{
  "n_layer": 12,
  "d_model": 384,
  "n_head": 6,
  "n_kv_head": 6,
  "head_dim": 64,
  "d_mlp": 1024,
  "vocab_size": 2048,
  "activation": "swiglu",
  "norm": "rmsnorm",
  "norm_place": "pre",
  "norm_eps": 1e-05,
  "positions": "rope",
  "rope_base": 10000.0,
  "rope_fraction": 1.0,
  "qk_norm": false,
  "attn_scale": 0.125,
  "bias": "none",
  "tie_embeddings": false,
  "parallel_block": false,
  "init": "trunc",
  "init_std_qkv": 0.0194,
  "init_std_o": 0.00396,
  "init_std_up": 0.0194,
  "init_std_down": 0.00243,
  "optimizer": "muon_variant",
  "lr": 0.0129,
  "lr_mult_o": 1.42,
  "lr_mult_down": 3.0,
  "beta1": 0.9,
  "lr_head": 0.00393,
  "warmup_steps": 200,
  "schedule": "wsd",
  "decay_fraction": 0.73,
  "decay_shape": "cos",
  "final_lr_fraction": 0.0,
  "batch_tokens": 32768,
  "seq_len": 1024,
  "doc_mask": true,
  "train_tokens": 381600000,
  "steps": 11646,
  "dataset": "wikipedia_en"
}
Each number is 128 + 32 x the weight over the matrix's rms, rounded and kept within 0 to 255. Layers, rows and columns count from 0. Numbers have three digits each.

# up: layer 4 MLP up, 1024x384, rms 0.199, rows 671-692, columns 0-95
# down: layer 4 MLP down (transposed), 1024x384, rms 0.221, rows 671-691, columns 0-95
# gate: layer 4 MLP gate, 1024x384, rms 0.209, rows 672-692, columns 0-95
up671:165166113101101153187128134133085103133177106110062075117155123066175165098085158117065093116159094194171117189078136093103117114106107167096129133124185156099127150097234099159122149139109105138143124115113084160136051140123111171151187136136148142138078150129155114126112160093160118101
down671:132143110106132146149150084199089137120084125105138148138118118081105163136169098068114159115148116119184133138116110160139093151133152160142129091131189102164103100090112183135105061143148163158174126071112188110157152138149125093125136112123164160127078094079150110063072187176174137172
gate672:191134076194109104075150129163119149153073108173161154147124146092133165108090103101099113096119184160148149100172148116100138092109059125098093092122114113094133165089128152151083147118190170147194181227135092099093120196133060139085102101149133148139134161094121133095109131128118101136
up672:193020114151064147146094098123150161152133108103171137138121096112122077127098080216155118141104071134115207094112121052085081193105099072153136159072084134105130087154127081130114190071103116125140106122116150101051108104108166118166146110105122175156151133121169185099163112196096146192
down672:209109143140092118103158187119068126166117091066178157138128074104102180147121116131141100116144097130182125130115074212153097120105110127106062141157160112115094172094141158166112204097141127106163136182141133119096049151128118074028133088173077181079150087130105098110184123097113119151
gate673:138116146190106108082112146140119128147129172138098139150137104068152122174096081130121117155086119168116108142156044109123155096159157104156132199172147109120104127145127109171131085146121067125092088104118155146118036192147154108143155127133161102109144096079095123038146095126163139160
up673:116160137161141111110106102103143090166116148114115089121062159134171092080161158134110129160125081175150084116153136142158107087104121185135090088139039143115119074099086107118123131089093127130085130094113114161107098094104128163117138154145137128131187108158173107137152131157100104133
down673:097116103118132131136140129096162064110065175164136161091119046092128105130173109084097147135163077119167109128126107183096163113107162089088143096167155123136154087124110158142086177128103152189132134111140114030135115139139095172157128101096122168144124144186140105145155148177171161100
gate674:158155095187120113124103084077152202142127154099105088150168199058117126161121133165177132147113139137097116087168102141117129120155130114182195137161146096037166183110079175190202142147094110084162135120097220150143116102092063185165067199110072130148133100098098091119134130149158170089
up674:142054145110211153094148078116094058123129094108115093171069131125160210146116172088200105170046112090070105144149097165132093134144190116103101167092087100031123112114050112100110137096127178139129174132095105115222060130147149137096142121185176109137122145095168086112132127082134146175
down674:144110154101125124136164189200156113078102071152146150093106131146093109106079181153148151198146069104157094148153156152053147080142063142085135190088090141141159157101099106115117153137092173218130139138091131109117143115190150115115109107078075135083175153051063078131163076156147195064
gate675:109095138072168109102088138103160107133119149126149119115146154102151087138122106081121165159133112130151057075175106130099149207086138118130114155124087110152131158086086114134093174112074181122116188091044127091159143100101142141122104092144173127170095073147057063115071137145132197101
up675:166158143130119123128089150136142128114073177189105076095116096175099206144047121138138089154161102167160204173143100182139161108124108091099112114109111134197060195153144142149211107116103107110128141174106063180071116096135185097133167098046122081156203105083083091136128206140053092124
down675:100066105148187121074145130144112163141148163095100139162119134092113152067106089129053096169176104126155102158208151079094111089061115135139085167120155151156152172113170110043209167166087108127118196160106108147062127137145166149113143153199166105156124078038109112107176114118112174114
gate676:143124175132097150159139167146120161116097097149089113158098095149123098114092134124138089120162159191093056159101139148112132091167142135151122070185096111147104191075159144115191122118130166090120181096141108140136101182158105095133134135135089128098112068151174102123097114084132137114
up676:184141084126153132163143144203145134152149163138095134122144086159161097138155116137054106182164142104160187092112147187098156096097104108137115169146137148163147119189086117111073140142105074140137160146157124155094130143103097108121153128144146168163204116171168126099162167077079074144
down676:127055097142157092096161097191100083218094134122151154143173165038110118145132132138131198166117120088109205106144150126034042138094154177110134140174126117164135111213087098191099073142114083112111105135129126129111147138108128094125116169060109146079130127111113118124170125108119131104
gate677:111148128112129117152162150136062125128122181177116113145074137106117081108134103096094088135104146062106076088125165124134119141122133137107158146116206122162105167090113168132156112134127149111068181141113090113132130135131128095100095068076094167142154091103071139132182174171108170086
up677:084145142110088145150071151102170120168174119155161112154099142150110189111129173125138123088139115149120122156179147144183170101103150133108121104136157149122134134141097089070121094084138109073140139160165098137117109136142124164066148156126125133128082099125128136091130106114209151161
down677:111109125081136061161094172112095142108166167150138138095106100110098114091081151127148174131165153148104055112155098118110124144104114081121116110169141136073181184114154123081125201083127102169080077141130142128115132136129215143176130072163138090126117132163140173117135078182096135105
gate678:103107138095133155108142115127136155099154089158074133118155100085090141224096111161171107118137129140155085144134140185089111115166118159167137147142116122143171089071103120093079114113173094154128129133176108123113131135151161109128140177112135124139117108112102138162097158127110124105
up678:139102125139164154112142135151162156143100129171155151078130134103135124127113153137119126125107101174087139154120140104164169110106204092115122124163138148082116145129126161163118153170126120134111093128147087162063086131171125112175146104106106153145127117144168164116117144162143155093
down678:105132101137134141074114132136126139188141107098152104121123136094184173160148092153123118165140149114098135177156145075121121099156176145115132110150128142139183166111106126119102187073122130142107109152127133106081096161155118156129094110191133135156157106123154111114169172066133147131
gate679:158137099188141116147108121082127157137143119185075150119145058084123087111081115075083158126096128140107166113117103165107160112095112109173134037156161184129177115132149117061152097143193120118180113129113145120156140186118054090051145145156173179158158114119177187154160182098145178135
up679:066123126109187128137085133182178138139148123166110156105147107071171180177175093114202072094072121134060129129147117101179180087074116134099095084080156086140123094107075146193063136134137096129191136135132107141141102088158123150143127133089160200118145163162144148083132185089138128132
down679:113097108084087166106100062153112110163163144122060189083113088109198146158151148073183140177165104089130170114148195161154136093126160130089108113098117165156116114085085167089136144190137133183133138145128053156049120115129111188098097165108174142113141126065150128074169141153125105099
gate680:126123125186109188161138153159113158094061134123148132106176119135183128128138150145139053126165193145158197148110114106143145160146126051077199079100125106103079083118129121137085123083140123134141085183191150116085049146069164166150191165145124157162078135139092151117156132113127072101
up680:111099111104132110118120153127139130087179057093128075145074122117158138182109122123108181136125131092182225181106140148091165129132079126088098115177117151089122159087146094139100126125153076146132063157129108135127122181169138171110142101135154070083155147176173175143127192191142075149
down680:141106110177188096126083130140102080109141112117135081047130109153121160106111129114125080128091073126101163159109127146111146173204105112105135098157149191122122084134093120114133142168138156080146127140124123143141135195075157166154138132166110081106165128111138126121125112204152146105
gate681:132157139147152107171199164184137056122123106086161130153130193112108148126120155114098127139144099114075139112152091138166107145118126097139183117087144173123083113138136100162117141137119145155160198172103116176146148131126106151085117131140110115159141176100177069205098126127130137131
up681:165127129075152105145097079086147117122137110177070115147142117157141127160104149183132131113192138186108146189087139073112150134100068117122149136165143114051154127176095160130113098137151150150068148077083066121125128155158136112105087086094105106119119192068113137133135121090077149140
down681:147086140172094188111070142098075133155173128077108131113141078109116060167113096119112119072110146109105153153096167191143078141141144105105133155124233099125130122117121126113152115116114122122195158100114102116115135111079127103141090155156156127108090087114134082084124109142150135117
gate682:204204152137139121133106074115102105162169144097091144103158127121093088147108132082143176100147143178053187126122105101133127130162136119142109121168158096133109141141088224195124099116155106066141108200100147166075160161122131099034076095134158127174098160151137125090140142169154136168
up682:137136237164204125089171108088168146123090159059117111120096118155141078155083167122177121163107088128136113118108121171156142170117150045135105101122144049139119122120133135124140149114125076138154119085113085078122115142178173101148153100090126127139126127096155077108146129066107090066
down682:158147158092155092132166134130064175197123109164126102133136094212128099144095091077181128092155105078099084150111147137103112132120182130168125125125160201097140098164173093135087168129073167144168136151138089161067145184170112053115138154143056164049130168150178146155122087125193104114
gate683:084155127175117187087099122118152147136167081102176106186120123085067159171071132115138138160084096173114123154079115081117184047099149142045051133152127134107169143062133208104116074112109135110190058070177106091080171108108146174116119153153140089118123177105097104126118052055122120092
up683:126139139191115165049130079150121188067152068101095147134117178091127207067197128164056091124158099116073149155193086078153072098107149181142079076112120155187089119162139082049155119129140129162141089108092159148115135147159081169045131158114108099116186106142097145087102100083152169151
down683:116145161149130129072104116132120064112210148165028183124156176097161202148119193127133148143236127112119138102151126142094100152166147085086117090090108121133157147160179126094166144085159079121177159137092133122167078131143104164073116175136082183139166074130065133174063201066167141107
gate684:182120145123134102107114138132123134131153138145102101131124128092081156113143102098142106169160118149134128116108106105105140102139173130110118099094143149122193137134095127143127121132109150143123095115144122107098149114066106151114103118142119147133154085170111120160088079162157115096
up684:122153131146151158175131135100112138162135148140135158131130093133164122173094141149098143109126140114117108156159142134142135072072106157123160122166129149130117117099138114107118163140118123166133161125112146123118109144107168157114132111131102123163092151131090158108181144129159177125
down684:115101156117147119172130171117137073103097150126142129122136113167123159140142078138126175152148104147091202103099113079139125127142126117109095110123145158133092121103159117125072145125162129100169101090155120084185136113118096110112174121113108135101101120118161134142100128098148118128
gate685:141088133105164124101138217142120092089092141095155064144074114110164116139140152101130106177105126119145121082132126125087166133118119090116148181149095157113143124137133109133131110128173135179125135130120146099120142087122160056123181110163129140144141140115068133153141092084172101111
up685:108154134134151162155083140156149178129138124171173104107139205116165105176142115056178121108129081091100099144135118180090113108143113211125181095128109127078133187129082125129164080136106165092064130132125086127101134135124134079093115161070174100124141173119144178117100135073058143140
down685:130109104149061160142111096136084139091110090086153161170110064146133145146083162075089120135145137122106129187074101210119094151128160118061139086070133146103183135088109152147139159137130173161096092094135108110133157177142122180118133139167168174119117140123114086151177104112149185154
gate686:172143169140125124150176133139144089137142080107157093128150097114101113063101092145124137108121114158087098115123114128146177122134095127115129166157146123124125131118127099164121136139030104149118103103151143129173099067107131191130138068162161102132094196102119151132194100156099113205
up686:098112164170107179106094091130120139101100114153135154151133136168113145089145125165045103153142102075164152093159069102137121138049141089135082125069141137121137139201154189105080130078157136185076146168080177067137141099102144099138151148176135084142138100086040081162103122177102117139
down686:111094073121164163096061081118056129096153179160130111159119160120154157122096087116143107124200136123082143102138122074116087158138108108117092152094088157121172085125156088120108087108113115161093103157130108139152120157114092080142149125182157168162103139173148135149116145128086190101
gate687:164140098156138137101162105118110136147145116192126161158146126141102124132154136162115153121090127107135145128154128123165142100126108141171113141114077123125148125111158137127121131141121120125092163140153130138141109112153095130112107179140099135105139161150132135149175141091148117143
up687:126125127104186157140094076121158161149153143143122123113129117151142126137120146138145133183150117163121119126157122145083085121097150124108105137137072141137129163153132132134108127140148153172130119119102123124114123112124101134113133110135140130130153138146161154171142127119167136132
down687:103115157145105070120140177173081162140066108129150122115102127125137107115135128074109117139153168114156162148124112147161148136114113090115144149104082149106120122152148140135163103115109146138112127131113126095107133128092139118189138112089161117175131115145138117166112093145090133127
gate688:088141122167072120148121147190115123105148137138071119165100152125121134101172100151096161095134141130172105071179110155169140134138113090135160147127149133123135152167132158095135196110138163144164140126121144096092119197164117128086082125166108097144121127123112139123053101151153161117
up688:088162113128108108112170118141090148143134102103147118145175154077086117185147120154162087079100206080131089122134144117136116135147114129128088050097122124113134099152172136094165116163122151094055170172115169120138113127150179119131183132094135150144154079127127107126135106153124143132
down688:101131185146072114098131166128128117117101175136134049139061089143182133074118144100087158139118092098083101102148141127091124094097137109130123134138179087152098072117134129107084204138166113163146171086171143091092104133121133099148098139161156108159114106173153119113100120132117184103
gate689:125122115114102103139128089123104090147123162109140139170095143133148093111168116118128145120125113118095148157140133212159132164179120162145136161140098145121165104112097094107125093113084104110149184129124134118138108148148153119138157143133144112104113145173095156114118146149103130190
up689:140130123123160183095064117160107121123121068184156122160111065147102177118134183094132102132116137155147161137175047135098121105114119141127165104160165119137141116112166148144072164079132094148134157093166077119104127147135121168163128126125214133113145140129140116163218115124106165112
down689:098166058147125134134121146212129154147109152113111114189117084079139174167081174140110112176142161128093184073137135112095092138126155166150148129090066108108104141155139143152165117122189112158102090091148161123105146101109152105123117103143141122141171122167136101145139155110140176130
gate690:117079101170062090170154087140128156135132116179145111105065072133184118127184076141108169150191104101043089061144069105040161062149190151171142192168140125164093103092102065142119154112159126121152127205138147158102156106081206186137135085090164130135163095152115122115104090082104093139
up690:172061172224076168135135074089109091104089164128110122122090131180131104135128205141059110104158183122081104126165070132128176131091121127068100107229104113104111098138101110141103083122138165151118173069132114155189164128081113145091175083155127117116183071101137153126133152147114154145
down690:133093186128093186109088091087111104101142127091155114085110096190114138077161168122149155099126105096103092161147164110124048073140167198128112173179043142235161173073131105171118187146135153117149042125186169132160119088169120113104154047147107152049141040177140067152101150150215107167
gate691:123139113153149122124116146146153165098087158118071126120114163103119148165118101079129118093138084115098149206137135117177167086113160126084091097146107167195115047136146130134129112102142136099118112107103115077076128138176101109089125142134100138139109118197105088093149131123136145151
up691:151147098115079127134162142100154131168144201154108146079134078103086138170111192092099124132167121174090123157113097141143200129150151099136138111159078131177116115109136076155062101159123182158146134125157143137075084099145074120130094101113121123137119126129080139130179091135105160122
down691:108160168104126078099091084167069064114156141110095144125108133120121095034143127141159124117068127135085092129105147153155144164122171011168104122159129108164165077095140203135130127154124135123140072148106080151164096088122101142112137104157157112097103148109151122092100117159140134144
gate692:169158088147076136094110096136181128172048105148186215104124191119106074096139157129141108150123142095121079064120121128103149144067184059117106154161086120155113104142149116134122117125081071105138128081095123146142094056139170115154093096214099170182084131140063138161168148107154130120
up692:128126185066149117140122192125135061052085113125143152191175138079141119113166170074109107160136129163071166102102123109171076181131097116166093223147087192028165151070121184142146051165053078143104177114180172129114109164121103120183134145105143130070107108085122103185114096100154128184